{"n_kv_head": 1, "activation": "swiglu", "rope_base": 59200.0, "rope_fraction": 1.0, "qk_norm": true, "tie_embeddings": false, "parallel_block": false, "beta1": 0.95, "lr_head": 0.0118, "doc_mask": false, "steps": 4496}
Each number is 128 + 24 x the weight over its row's rms, rounded and kept within 0 to 255. Layers, rows and columns count from 0. The size above them is the row's rms in percent of the matrix's.

# layer 2 MLP gate, 448x160, rms 0.0934, rows 93-121, columns 0-79
size [ 96  90  90  87  94  97  99  96 102 104  93 100 107 101  95  93 123 115  91 105 118  98 106 105 115 101 100  93  97]
[[185 115 119 134 155 146 142 118 132 134 170 158 127 144 147 127 120 147  66 149 107 101 130 116 102 143 127  83 115 130 149 148 131 144 128 129 105  90 112  92 138 167  88 146 106 133 109 162 117  78 123 143 104 134 192 154 125  83 147 137 146 140 115 206 120 108 125  96 165 147 116 124 118 123 160 114  93 100 141 147]
 [115 135 138 107 178 123 146  93 159 104 142 107 125 124 114 145 147 156 130  95 153 126 170 108 109 111 126 108  79 146 159  89 147 147 154 128 172 135 150 132 125 156 133 140 111 107 124 155 123 157 127 108 123 127 127 149 118 130 122  78 137 163 117 131 153  95 146 114  97 152 112 126 109 118 113 170 139 144 151  82]
 [ 92  94 140 127 134 134 151  87 121 128 155  85 152  80 108 106 106  85 129 150 110 121 191 140 123 139 137 154 123 146 112 125 109 130 114  98 103  93 135 117 123 139 108 128 160  72  97 129 156 120 126 185 145  79 162 141 112 141 126 144 132 120 164 137 175 101 118 107 108  94 129 141 155 157 134 117 155 108 140  99]
 [146 146 102 126  80 115 110 128  80 140 177  99 143  90  86 113 139 141  95 132 130 155 147 126 151 107 120 123 127 124 129 112  94 160 162  95 113 101 112 175 124 114 140 156 160 150 106 132 114 153 159 123 115  95 106 141 104 132 130  94 139 119 137 108 107 148 119 150 134 182 129 113 137 136 129 139  85 123 121  96]
 [129 110 119 101 180 154 167 130 111 118 166 108 120 135 122 129 144 152 142 150 104 140 176 132 143 168  78 118 141 171 139 126 113 141 181 122 133 105 129 139 106 105  94 132 158 112 127 110 101 137 147 137 131 124 104 168  93 117 124 150 153 128 142 126  96  93 160  95 107 135 109 178 146 136 114 109  99 137 126  92]
 [149 156 130 116 122  92 136 166 129 112  89 168  96  89 131 135 141 107 121  82 125 147 122 105 147 115 114 140  81 112 145 146 117 146 157 130 116  90 103 160 168 155 129 144 113 121 132 121 103 146 152 156 107 163 157 130 126 152 161 120 126 135 128 100  83 149 149 143 111 120 167 128 169 103 161 124 106 172 168 122]
 [ 99  82 116 155 154  92 154 134  96  78 168  86 145 124  93 112 130 145 131 139 151  88 122 114 120 137 121 123 128 137 125 113 120 132 136  93 105 147 140  93 120 139 127 138  98 102 129 173 130  98 103 105 132 130 146 109 106  94 126 156 157 136 155 126 126 111 122 115 108 168 138 134 135 170 146 106 117 103 131 118]
 [138 127 127 134  95 104 103 135 111 126  94 114 134 167 140  93 118 142 133 113 115  94  93  93 124 128 123 129 142 113 131 115 118 169 144 120 101 153 123 105 104 146 101 137  91 150  98 114 123 139  91 121  66 140 194 113 112 134 171 161 187  87 153 111 115 123 111  74 131 110 153 157 143 124 134 138  97 130 117 141]
 [140 127 192 122 136  81 113 122  87 132 112 130 158 132 110 135 170  90  87 163 132 139 143  76 119 119 138 126  84 134 119 123 111 110 149  86 117 135 136 112 128 154 122 148 118 130  80 155 106 135 164 140 131 126 136 155  76 100 142 144 137 153 138 149 157 129 122 180 107 130 156 166 148  90 109 123 142  95 133 156]
 [145 131 132 134  97 111 168 128 119 119 120 138 111 105 120 113 103 141 118 127 142 109 137 148 133 137 156 126 119 177 138 152 148 131 114 135  82 123  71 170  81  81 115 159 104 129 107  90 137 133 122 146 135 124 159 100 164 140 123  82  99 118 123 134 102 142  96 135 128 105 131 101 120 125 138 146 119  92 129 119]
 [152 103 127 122 101 109  99 101 111 134 133 126 143 126 138 117 145 128 126  82 149 103 101  88  43 175 137  89 121 115 120 139 163 145 107  79 122 109 116 121 129 158  87 131 147 107 131 133 121 128 174  90 144 133 139 142 115 131 124 144 188 133 134 170 116 118 109 132 143  86 103 140 120  90  84  91 120  85 189 160]
 [ 92 144 127 122 130 131 124 110 164 123 142 132 141 109 152 129 106 105 122 106 139  95 115 130 132 135 146 103  95 130 145 170 138 147 105 117 137 145 129 121 110 116 109 101  98 121 121 117 132 132 141 170 153 148 161 179 117 150 134  98 107 141 135 144 103 117 145 156 113 157 119 141 152 104 133 122 156 142 146 114]
 [120 167 130 115 110 178 176  83  95 135 153 131 139 168 159 119 118 152 139 142  84 120  63 134  98 139 130  89 153 173 105  78 135 140 139 140 126  77 120  96 139 124  90 157 146 139 113 162 135  90 127 115 135  99 148 125 113 103 123 161  98 152 172 125 173 172 131 133 133 137 112 144 112 162 135  90  86 141 144 122]
 [122 121 113 166 143 156  95  43 142 123 143 149 136 180 138 119 172 176 151 181 121 148 125 127 100 148 140 116 113 173 158 112 144 109 105 158 159  88 125 100 168 125  83 113 133 134 105 148 136 132 140 121 112 155 137 119 121 143 138 189 142 128 136 118 107 143 129 146 153 140 142 100 157 164 112 124 116 131 102 134]
 [108 126 158 175 133  93 171 110  73 110 129 103 130 140 129  82 139 115 154 141 173 160 127 117 119 148 113 125 141 128 119 132 157 121 141 142  99 112 117 104 140 119 112 133  67  90  88 136 145 108 125  72 111 132 128 128 116  89 121 149 153 132 149 140 154  97 145  78 131 136 101  92 145 130 158 118 105 142 127 114]
 [115 138 122 112 132 111 123 134 129 116 155 125  87 114  91 127 128 129 114 167  80 125 179 121  70 146 124 139 129  86 110 133 140 122  94 137  82 119  93 166 181 177 144 127 144 127 142 126 148 121 111 134 109  90 131 129 157 116 139 117 108 134 150 163 138 144 109  74 107 132 108 106 130 119 135 133 130 120 169 109]
 [172 113 137 123 105 107 123 116  79 128 154 115 123 118 155 177 193 140 100 122 103 147 114 162 108 174 135  94 145  98 114 120 159 117 148  99  76 145 139 161 152 100 101 133 135 106 144 176 126 100 135 148 108 169 169 157 138 129 142 157 163 151 136 171 118 168  83 135 110 126 148 169 126  97 122 154  90 103 129 117]
 [142 113 164 186 173 144 100 141 135 128 165 101 144 111 149 138 148 111 115 176 127  72 144 120 123 143 176 105 114 132 145 108 133 147 149 104 130 155 130 139 123 103 190 147 132 137 120 148 111 179 108 155 119  85 145 105 124 107 134 102 134 109 120 116 154 145 172 132 129  85 152 133 117 145 123  94 105 103 108 148]
 [113 114 123 123 141 124 171  92 144 163 142 127 133 110  82 124 127 173 108 172 152 107 129 103 152  82 138 141  99 149 141 174 139 116 170 158 118 151  95 125 151 125 149 136 119 148 118 149  89 141 132 157 127 156 109 114 134 165 114 127 149 145  88 155 123 114 113 154 114 127 123 160  98 164 121 135 137 113 136 143]
 [136 127 134 122 123 102 152 138  97 112 127 119 155 154 150 120 158  85 127 137 122 166 129 135 118 197 100 119 120 127 123  97 120 102 108 147 113 105 127 103 127 138 135 133 120 124 145  98 138 123 124 142 124 114 132 149 100  84  97 154  91 121 154 139 150 135 135 126 113 110 108 110 116 145 101 133 177 149  70 182]
 [115 122 176 104 102 163 161 141 154 113 119 143 130 100 124 101 154 119 125 143 139 164 106 102  99  94 151 117 130  90 165 133 150 190 141 148 123  97 130  80  87 134 137 132  71 104 132  98 157  92 123 106 164 117 137 128 146  84 142 142 141 136 114 156 136 150 110 103  73 145 143 137 124 128 130 141 139 120 142 153]
 [108 147 148 114 140 130 181 117 131 101 171  76 155 147 101 116 168 138 112  94  97 155 158 104  77 139 162 137  94  99  97 132 128 118 104 147 131 164 102 139 157 138 110 102 118 118 124 173 126 153 157 103 152 127 159 135  94 124 142 149 115 114 112 139 111 119 113 171 126 132 140 101 115 128 121 139 157 119 163 111]
 [181 156 183 128 152  78 132 154 108 123 111 105 104 126 113 146 148 138 126 113 131 127 157  68 112 141 161 137 107  99 138 124 135 145 122 125 149 100  70 130 165 130 160 148 109 130  77 142 106 152 108 115 115 150 124 109 116 118 142  76 152 140 123 124 161 121 114 163  98 150 132 130 143 165 111 108 129 125  99 129]
 [154 113 145 111 137 129 151 146 118 135 114 139 152 163 164 110 140 180 108 205 129 143 151  97 134 115 121 123 133 122 174  99 136 174 147 142 145 109 123 143 107 146 136 160 109 117  96 114 106 160 107 141 139 136 145 115 133 149 104  61 160 165 126 161 118 106 130 116 126 108 161 119 142 140 118 100 147 135 137 136]
 [135  95 153 134 131 123 168 107 144 132 130 128 118 103 120 157 178 140  59 116 134 131 117 113 141 119 151  85 132 125  93 183 134 151 112 104  90 137 150 112 118  95 139 134 101 137 115 141 140 124 135  92  99 131 117 125 156 113  88 116 117 141 126 139 118  87 117 109 154 147 160 102 106  88 137 158 132 170  97 106]
 [161 131 115 119 115 106 149 134 173 101 175 134 128 131 117 113 151 143 110 125 109 128 126 151  93 148 164 159 121 105  92 127 123 137  88 113 171 153 110 163 143 127 129 130 101 165 158 113 151 112 175 138 134 118 137 100 174  98 107 114 172  84  60 144 157 166 130 170 145 136 140  77 140 105 119 134 151 153 126 177]
 [131 122 106 169 164 100 139 139 134 105 163 160 110 133 126  97 139 137 146  90  90 126 126 109 115 135 153 108  88  93 172 117 136 128 125  86 125 149 158 155 113 180 116 149 124 169 143 160 126  98 151 146 114 148 172 126 161 143 160 153  97 138 102 147  97 127  97 174 135 124 114 116 133 121 151  97 103 130 159 108]
 [114 133 139 122 116 124 159 127 156 178 136 116 120  98 126 105 114 143  97 130 121 103 117 139  78 117 109 116 143 126 123 111 125 142  90 116 123  80  71 165 123 180  60 119 119 186 113 156 116  92 151 112 111 137 114 155 117 124 114 124 126 173 138 146 138  98 130 144 128 142 156 144 135  99 122  92 170  97 103 135]
 [154 129 153 126 130 123 167 115 164 158  93 134 125 142 136 110 113 150 122 134  83 104 103 121 121 140 154 128 111 118 137 131 130 107  96  82 116 139 105 158 144 126 187 124  99 140 152 107 122 109 127 134 103 134 139 114 108 108 153 126 123 175 134 119 133 100 132 123  96 146 135 140 110 168 124  96 137 135 100 152]]
# layer 2 MLP up, 448x160, rms 0.0885, rows 93-120, columns 0-79
size [ 97  88  87  90  95  95  98  98  96 111  94  99 106 105  95  92 124 120  95 106 113  95  99  93 126 102 100  89]
[[171  74  68  82 122 167 113 121 134 119 139 151 105 180 142 102 103 127 122 132 116 109  99 163 110 160  96  93  95 148 130 101  79 122 114 114 102 120 111  74 143 130  84 139  94 122 148 158  93  90 149 132 105 121 141 107 177 120 113 161 167 106 117 140 145 132 120  97 162 113 124  97  90 131 146 153  88 136 149 132]
 [126 144  97 126 175 155 148 101 149  71 102 127 130 156 138 132 149 133 148 127 159 136 133 128 111 120 138 124 127 129 157  96 156 160 100 137 165 145 177 158 128 104 105 128 122 106 124 151 116 143 126  93  92 120 131 133 161 154 107  82  95 134 162 106 135 108 128 126 113 130 130 105 130 121 121 169 101 130 151 117]
 [113 104 156 136 124 128 112  78 105  97 156  81 100 112 114 153 127 120 135 156 130 131 148 125 169 115  95 131  84 140 109 128 107 100 127 141 125 106 155 102 115 130 180 116 165 118 119  76  99 121 123 166 109 107 110 144 152 147 151 103 159 130  95 108 126 148 114 121 108 108 149 147 135 142 152 161 107 130 129 112]
 [116 128 173 124 148 152 102 128 178 164  96 109 121 143 162 169 142 101 151  96 149  94  98 111 107 115 134 135 117 140 144 124 131 133 147 160 118 120 147  94 110  93 117 114  85 122 124 117 126 103  96 150  95 156 144 106 146 110  99 151  97 112 117 142 133 104 113  56 131 103 143 142 116 120 140 123 113 121 131 164]
 [167 142 121 119 124  91 136 115 115 119 145 144 120 120 146 138 146 143 159  79 110 124 171 122 149 122 102 116 174 128 124 161 143 108 133 145 106 151 190 122  91 131 111 143 159  51 144 139 120 163 150 130 151  86 114 145 119 109 116  91 112 120 118 143  87 145 104 168 143  71 135 138 104 139  92 134 144 140 155 159]
 [136 122 114  77 109 119 128 142 139 122 107 109  96  73 120 150 119 150 119 119 155 150 158 101 119 104 117 183  87 109 141 141 100 142 108 107 161 138  90  98 150 155 127 128 132 127 185 135 127 126 123 139 145 126 113 108 159 154 124  97 133 118  82 155 151 136 120 103 132 119 139 129 145 167  96 115 145 157 144 151]
 [121 141 165 105 147 118 150 133 135 178 129 158 137 117 121 112 142 149 117 121 130 134 136  95 110  78 175 125 119  87 118 149 150 173 149 120 119 140  82 176 119 158 129 104 185 138 101 129 141 136 163 148 115 144 136 150 185 137 132  96 114 142 129 113 152 117 163 145 106 144 135 139 130 115 117 138 142 167 118 133]
 [163 104  99 126 130 125 183  97 138 127 110 143 118 129 124 131 126 107 140 127 152 124 137 120 125 188  91 130 161 111 121 147 126 139 119  97 105 124 134 121 173 163 127 144 133 141 133 148 108  92 137 146 157  93 113 124 171 130  93 147 106 118 118 185 154 147 153 169 141 127 119 105 135  83 138 112 174 132 109  95]
 [119 131 121 130 118 107  87 151 103 100 128 133 116 148 100 105 132  78 156 161 135 128 133 108 119 124 101 133  96 139 113 110  81  82 137 106 127 137 139 146 112 129 164 116 133  92 128 140 114 139 166 117  83  80 119 135 124 171 120 163 115 118 130 136 172 153 127 158  92  84 166 117 134 119 146 132 121  97 157 134]
 [111 106 116  99 132 122 103 129 153 102 106 130 117 143 126 160 137 128 133 114 153 130 133 131 153  75  99 118 131  67 107 126 108 139 119 173 160 150 151 116 168 178 135  85 167 101 148 115 123 145 162 108 116 179  94 128 110 151 131 164 148 156 165 107 157 143 133 112 145 157 131 147 140 128 106 148 148 157 155 125]
 [138 140  97 108 111 127  83 105 151 150 112 118 128 130 124 165  94 114 147  97 136  91 139 104 159 149  94 159 118 125  83 131 148 141 159 155 143 110 179 118 123 126 158  98 106 136 156  98 111 118 129  92  84 113 157 141 125 145 109  82 127 114 123 126  98 116 128 111 138 143 146 113 106  88 130 112 123 114 109 101]
 [104 112 110 126 110  97 141 114 155 128 157 119 134 153 128 135  92 134 134 110 122  80 117 149 145 137 137 126 128 128 146 141 170 126 120 120 163 143 130 135 154 133 140 148 103 162 167 118 145 118  70 154 133 138 145 161  94 124 108 131 128 116 112 107 123 109 116 107 126 135 120 125 132  92 121 151 145 112  58  96]
 [169 109 124 141 118 114 138 125  77 112 125 144 160 144 134 119 124 154 135 163 152 161 126 110 147 116 130 132  97 137 139 128 133 142  89 130 123 131 154 149 134 108 116 202  88 130 157 132  88 190 132  79 116 103  93 127 134 151 145 153 129 142 122 135 127 172 160 141 122 112 107  94 145 115 148 165 134 133 167 141]
 [122 152 150 130 109 117 170 139 152 121 150 127 135 181 126 151 126 154  97 167 141 154 134 137 166 117 119  93 143 148 114 153 110 124 101 146 136 100  63 118 149 157 120 132  85 151 158 153  93 150 140 119 102 147 160 147 127 179 127 111 140 140 140 154 121 147  69 154 119 123 126 112 125 142 163 132 172 139  89 147]
 [110 119 130 144 121 101 163 129 131 160  93 107 130  88 132 104 124 134 138 122 164 128 133 122 114 138 120 166 121 127 117  80 102 125  97 132 142 112 159 117 111 119 157 123  95 143  96  88  88 121 132  75  98 145 118 151 162 134 142 109 155 142 145 164 152 111 202 114 118 101  83 124 114 160 154 123 116 160 138 129]
 [ 94 140 149 138 178 109 112  86 122 107 116 164 148 123 130 135 176 110 150 165 107 111 126 142 134 124 111 158 136 159 101 158 123 122 123 148 175 126  90 145 116 131 100 138 123 143 132 157 158 119 118 107 111 115 122  97  82 108 121 133 103 115 127 104  88 127 133 107 164 110 106 119 122 144 127 136 106 135  96 100]
 [ 76 138 164 138 120 143 136 131 128 180 121 120 118 128 115  98 133 160 130  79 105 112 108 119  95 122 142  99 137 136 158  85 125 126 133 137 100 122 106 126 121 109  88 111 151 147 100 137 120 119 184 110 127 112 164 170 117 140 138 128 115 150 151 124 136 155 121 143  81 106 154 103 148 110 145 122 103 128 155 163]
 [152  90 128 169 162 148 100 163 163 112 149 110 142 115 141 149 143 129 155 136 150  75 106 111 108 146 163 110 109 128 161 129 142 171 190 100  99 138 149 143 135 113 152 109 127 158 106 132 143 126 112 140 122  99 157  97 115 146 119 108 117 127 133 108 118 143 140 116 101  77 142 157 104 138 133  99  78 122 116 127]
 [178 119 143 134 130 136 133 122 154 128 109 116 126 122  96 119 105 134 105 185  96  97 118 111 107  90 138 135 139 127 158 130 149 119  94 137 106 171  84 118 153 140 117 104 172 165 111 143 100 151 109 148 172 161 128  96 140 161 158 124 146 131 131 155 118 111  94 152  98 157 140  97 141 150  99 125 129 103 109 131]
 [153  87 125  90  98  96 139 138 134 137 105 149 186 100 159 137 164  99 171 106 157 143 164 167 124 127  89 179 113 119  92 106 153 148 123 141  78 106 134 146 131 157 155 115 102 110 122 148 154 156 120 155 127 134 131 141 125 124 106 115 114 144 173 129 174 111 101 116 123 118 195 119 114  95 155 169 159 139  92 124]
 [134 142  84 136 127 154 155 130 178  96 115 158 127 125 111  86 129 151 141 143 132 152  96 143 108 108 156 121 126 119 167 124 115 130 149 169 112 124 145  70 108 134 102 134  87 140 100 105 115 145 118 129 143 118 155 127 103 105 160 112 139 180 138 108  94 157 128 106  88 156 123 180  95  93 100 130 139 132 142 107]
 [112 153 130 121 138 121 134  91 116 157 136 115  78 113 113  86 133 146 130 141 130  58  92 159 138 117  93 145 153 133 160 157 112 138 113 156 144 131 161 142 131 110 110 127 122 177 119  81 127 123 119 102  71 137  93 107 165 130 108 152 141 171 124 178 107 138 114 127 117 138 105 164 167 133 118 158 127  95 109 137]
 [116 113 131 164 113 147 165  73 130 135 129 134 174 112 125  95 102 118  70 132 139 111 129 143 129 110 128 121 164 133 162 131 153 150 118 108 113 138 155 113 114 127  90 131 137 144 127 139 171 101 128 167 121 125 135 152 110  98 131 141 132 144 157 155 139  82 166 107 165 107 141 148 123  85 162 137 110 108 173 145]
 [146  65 101 110 126 116 121 176 132 112  89 121 135 133 170 115 137 159 129 172 128 132 151 118 173 137 121 166 118 160 151  88 105 154 144 147 130 141 148 136 105 127 164 133 144 125 129 137 119 165 138 114 147 124 124 106 174 186 102  88 155  95 130 148 124 124 121 117 107  83 125 111 134 134 131 120 137 137 136 111]
 [142 113 140 129 139 108 131 160 149  88 143 138  96 139 130 104 154 153 104 113 103 165 123 119 144 161 149 109 152 129  97 186 131 148 135 120 115 172 134  92 104 123 119 140 109 115 121 149 166  91 113  97 128 139 128 121 171 123 135 124  97 107 105 124  98  92 138 101 157 158 170  88 138  76 162 159 131 148 100  89]
 [148 123 111 171  99 133 111 142 121 145 105 176 127  93 158 132 124 132  77 117  89 113 137 141  74 138 154 120 142 110 127 124  88 149  95 129  99 124  88 150 157 126  98 124 140 108 130 138 126 156 149 134 157 168 165 141 146  87 119 153 146  81 129 125 116  96 123 134 128 129 151 135 175 116 127 101 152 136 141 168]
 [126 147 146 149 145 163 127 113 119  71 119 106 104 127 147 120 128 158 156 146 149 148  71 115 144 122 127 160 104  96 154 159 122 122 119 153 188 156 120  66 122 119 110 126 133 116 123 147 162 146 104 115 100 182 144 123 114  89 149 113 125 123 129 136 102 136 145 132 139  96 104 141 134 146 158  98 119 111  91  86]
 [135 130 129 148 135 122 128 136 106  98 145 168 154 130 126 139 173 135 103 115 138 145 151 146 143 113 155 112 153 175 134 122 111 132 128 102 140 139 173 104 149 103 158 143  97 119 100 119  93 161 123  97 137 115 140 110 130 133 123 149 116 166 135 185 115 129  92 120 110 108 107 146 146 154  86 127 106 151 123 101]]
# layer 2 MLP down (transposed), 448x160, rms 0.0816, rows 93-120, columns 0-79
size [ 99  85  97  89  98  99  97  96  97 102  97  98 109 105  95  94 118 119  93 107 106  95 102  95 119 100 105  91]
[[106 123  86 123 113 198 154 145 118  88 126 129  87 159 152 132  69 102 137 135 133 126  95 218 138 116  96 170 131 123 127 110 123 107 132 120 143 136 119 139 120  91 134 107 135 115 161 119 119 123 115 132 132 120 129 134 120 142 108 146 125 118 154 134 132 134 114 151 121 107 135  96  95 131 128 205 139 103 114 124]
 [119 145 122 142  38 151 121 124 136 186 143 157 136 119  91 156 116 147 167 141 162 109 125 150  98 134 138 159 134 138  92 152 127 123 143 138 138 157 115 138  92 127 136 158 119 109 115 135 166 139 162 117 159 143 147 153 121 148 117 145 105 140 127 140 135 146 110  97 109 128 151 115 126 126 107  99 119 150  92 127]
 [119 137 108  86 121 114 110 123 140 113 172 130  96 118 104 107  87  76 120 170 125 114 133 149 100 142 144 130  93 128 141 150  84 111 113 130 113 135 118  73 142 121 144 134 149 133 134  99 112  98 131 171 124 127 124 115 134 131 148  90 130 121 125 105 147 121 101 162 131 122 124  97 159 145 131 160  91 158 114 125]
 [114 128 172 145 145  90 155 157 130 117 129 146 160 121 141 134 148 115  79 176 105 125 127 174 109 155 135  99  86  85 127 139 131 119 106 182 172 156 141 113 109  88  89 105 108 145  86 153 102  99 106 124 116 143 146 118 136 101 110 127 158 137 124 128 113  92 154 122 172  81 129 177 140 132 121 149 125  89 122 151]
 [121  86 106  86 114 163 125 108 102 180 144 146  91 150 143 131  88 132 137 127 121 115 104 122 139 128 133 132 136 129 145 139  88  87 140 120 120 144 121 126 120  92  93 156 116 101 115 127 135  89 142 117 132  80 145 109 143 133 153 140 130 116 102 119 107  74  91 164 126  89 126 178 110 150 129 138 149 152 122 115]
 [118 138 119 150 140 128 175 157  97 159 140 120 134 166 113 115 140 116 158 106 145 142 145 137 131 136 134 155  77 159 142  93 121 122 104 128 107 162 155 139 136 118 138 137 129 156 175 138 115 102 104  35 124 138 122 118  89 140  99 150 124 120 172 204 168 113 156 120 130 117 119 105 115 150 113 136 131 120  96 118]
 [141  97 177 149 168 153 121 140 132  98 126 109 138  97 137 139 142 104 109  75 102 120 125 121 143 103 149 129 158 129 158  92 144 160 128 123 108 175 103 147 118 158 121 118 126 125 118 116 180 145 171 106 102 122 133 103 133 136 150 142 104 154 109 142  88  91 157 128 134 158 169 150 107 154 162  93 112 146 107 162]
 [108 161 124 149 122 128  97 132 132  89 167  97 127 140 123 124 119 163  80 117 122 133 117 169 113 180 146 132 101 133  81 118 139 156 104 123 137  95 131 125 117 133 131 111 136  98 136 121 125 134 109  98 138 135 176 133 130 136 164 115 142 166 133 165 141 131 154  85 100 105 140 153 148 133  56 187 125 113 148 138]
 [125 141 113 128  83 139  95 128 107 107 134 125  76 125  95 106 135 131 212 131 126 102 126 116 142 157 131 161 124 143  91 123  82 116 106 119 135 151 118 147 128 115 166 150 111 117 128 111 138 141 145  91 143 129  96  91 128 153 143 113 137 119 129  91 140 129 138 166 103 125 108 119 113 141 138 119 139 118 146 143]
 [138 110 111 140 134 109 122  94 119 131 128  98 144 104 121 151 170 141  90 112 145 120 102  85 117  84 140 144 125  65 113 144 114 149 143 128 130 143 129 127 131 151  84 121 125  95 118 145 129  93 168 116 116 158  90 177  94 113 130 176 142 125 129 132 134 148 143 155 109 126 115 172 136 152 110 106 153 133 110 130]
 [131 127 128 118 122 125 121 161 134 137 109 105  98 135 126 113 138 179 132 150 120 152 132 178 144 126 135 155 141 147 131  99  91 161 159 147 166 136 120 106 116  81 145  97 108 152 127 126 135 141  82 156 122 140 123 112 124 118  72  69 124 106 137  90 136 139 132 130 141 160 126 109 145 149 171 159 146 113  96 112]
 [104 143  92 123 139  91 145 125 119 113 185 127 148 106 133 162 128 163 195 143 100 162 148 158 133  98 166 114 151 103 130 134 136  90 117  96 154 147 136 138 162 112 122 152 148 107 141 124 124 126 113 136 121 131 118 111  92 121 133 128 103 125 107 128 155 144 143 115  84 128 170  93 123 106 118  88 129 143 115 127]
 [159  76 105 149 184  97 137 110 113  99 149 109 145 121 131  82 139 116 101 127 131 151 148 160 134 107 142 144 110 112 150 140  99  98 128 158 108 165 145 161 156 159 158 152 138 154 114 115  71  93 140 113 104 160 144 146 112 155 113 146 126 145 109 130  99  80 117 104 127  87 147  98 159 146  90 151 162 103 130 137]
 [121 127 118 156 119 152 137  92 150  97 117 142 110 156  82 145 129 153 130 180 101 171 124 144  79 138 138 120 128 153 146 112 123  74 106 150 103  61  78 139 123 121 100 126  97 146 135 132 157 173 154  90 115 141 141 119 138 169 121 144 137 140 118 115 138 149  77 124 158 128 102 134 140 142 133 151 156 147 118 167]
 [152 106 171 153 140 130  96 140  84 122  99 108 119  96 131 147 129 155 201 151 138 153 145 177 143 128 132 168 131 108 108 125 139  96  98 122 166 173 180 134 123 120 123 139 158 132 161  57 130 120 129 116 117 135 120 148 154 116 125 117 129 119 177 135 148 151 155 129 109 121  79 143 101 125 127  89 116  95  88 140]
 [111 121 125 129 122  90 104 165 154 132 124 137 174 151 154 158 125 108 106 174 155 129 140  74 123 142 159 114 136 109 120 168 140 116 125 159 125 114 120 118 102 158 163 133 172 175 111 137 121 119 143 138 107 137 113 164 171 123 122  94 133 128 112  96 112 108 118 150 101 125 117 109  73 120 113 103 116 133 128 106]
 [100 143 113 149  94 106 140  99 116 184 128  95 139 131 123  84 110 147 111 116 107 122 117 163 129 169 143 153 186 164 139 107 129 156 103 148 120 130 113 111 149 109  77  93 155 124 143 108 153 173 160 103 135 112 141 141 102  97 137 158 141 171  95 136 119 147 135 143 105 137 126 119 140 154 145 132 107 133 116 193]
 [111  96  94 152 156 136  84 157 156 115 122 156 114 125 159 151 154 109 158 122 143 112 178 126 125  95 149 118 132 168 150 103 126 125 140 100 129 190 147 144 108 123 225 126 155 154 128 101 143 170 132  98 137 133 117 123 110 133 150 138 148 119 168 145 124 101 133 117 107  75 119 140 155 157 132 144 106 149 103 112]
 [151 152 113 132  95 112 144 113 153 109 166 109 154  91  85  96  66 106 110 108 135 129  99 155  96 131 112 102 117 129 141 142 134 110 166 144 130 126  99 148 147 102  93 103 152 143 134  98 137 150  94  86 105 126 116 143 134 137 142 107 123 117 124 145 138 158 129 142  84 115 111 132 162 128 149 151 157  94  59 131]
 [146 153 106 183 125 148 142 165  94 161 122 122 107  99 105 144 121 138 120 116 130 152 170 152 132 142 141 122 130 121 159 151 162  78 144 144  76 121 123 150 129 114 124 117 120  85 165 119 153 119 131 148 173 116 153 155 136 137 103 139 123  98 185 149  90 120 132 130 147 112 150 156 110 101 136 159 136 107 133  96]
 [138 149 114 119  92 152 112 146 124 113  88 172 129 115 119  73 135 127 141 143 116 156  84 105  72 107 157 123 118 116 110 141  88 137 159 168 139 110 155  94 127 112 116 121 117 164 136 135 111 149 143 144 169  70 133 112 118 107 162  96 130 155 141 107 115 120 133 112 142 135 135 156 154 113 103 156 107 122 163  91]
 [152 134 116 109 127 120 126 122 100 106 153  84 127  79 115 130  93 151 137 166  93 147 101 106 116 133 150 127 149 158 132  94 134 150 107 168 155 125 153 142 111  89 116 101 133 106 148 139 150 148 194 125 131  95 125 167 124 105 189 117 144 104  95 159 111 103 112 171 103 108 186 180 143 119  98 105 134 134 155 144]
 [113 116 160 116 135  60 144 147 116 129 141 125 171 105  99 100 126 154  96 144 115  78 142 100 136 118 144 112 113 144 122 128 161 159 128 145 148  91 141 129 168 150 111 145 129 151 119 120 172 152 121 144 138  96 136 120  99 113 145  82 161 121  99 164 131  57 127 123 159 103 127 170 152 121 140 116 112 154 129 135]
 [149 129  87 114  89 146 124 121 103 149 173 116  81 124 136  51 121  94 218  90 119 157 105 167 161 158 120 107 118 160 132 141 147  91 147 131 129 130 147 112 151  67  96 103 140 132 153 152 111 111 117 137 152 121 105 132 166 120 140 133 155 117 133 127 149  89 140 148  72  98 133 132 130 106 143 135  85 140 144 126]
 [153  82 118 109 145 168 125 149 136  89 133 128 102 155 120 136 149 136 144  94 104 103 128  77 111 168 145 134 127 129  95 164 133 157 124 126  91 170 162 128 104 121 145 147 143 157 131 134 139 101 145 135 127 141 127 118 145 147 126 108  99 131 118 118 146 109 124  85 111 139 154  60 132 118 158 146 145 133 123  75]
 [ 80 122 129 131 141 125 140 119 155 133 160 137 139 109 105 136  82 120 165 124 153 120 126 145 148  80 138 118 126 151 139 136  73 107  89 105 113 135 165 163 118 108 146  86 109  76 131  91 134  82 139 154 148 106 131 115 125  98 135 169 134  86 128 145 142 161 126  80 144 140 133 109 151 150 131 126 111 155 127  93]
 [ 56 100 118 124  93 100 113 154  89 131 132 119 139 111 113 133 154 132 154 170 141 128 120 121 111 134 118 118 135 152 168 105 124 155  99 151 159 131 164 118  98 170 139 113 113  83 158 144 119 142 123 119 138 160 114  47 129 105 133 101 100 124  82 135  99 147 104 112 151 150 137 149 130 124 159 147 100 131 165 109]
 [124 145 165 131 138 110 159 130 136 132 109 129  88  95 111 108 134 145  86 134 101 131  71  76 125  84 148 107 129 163 151 152 108 156  82 116 124  98  70 148 120 131  91  85 114 130 103 149 110 135 166 103 120 119 110 176  99 119 128 116 120 161 114 148 143  89 113 133 117 153 100 132 114 155 147  98 126 100 143 104]]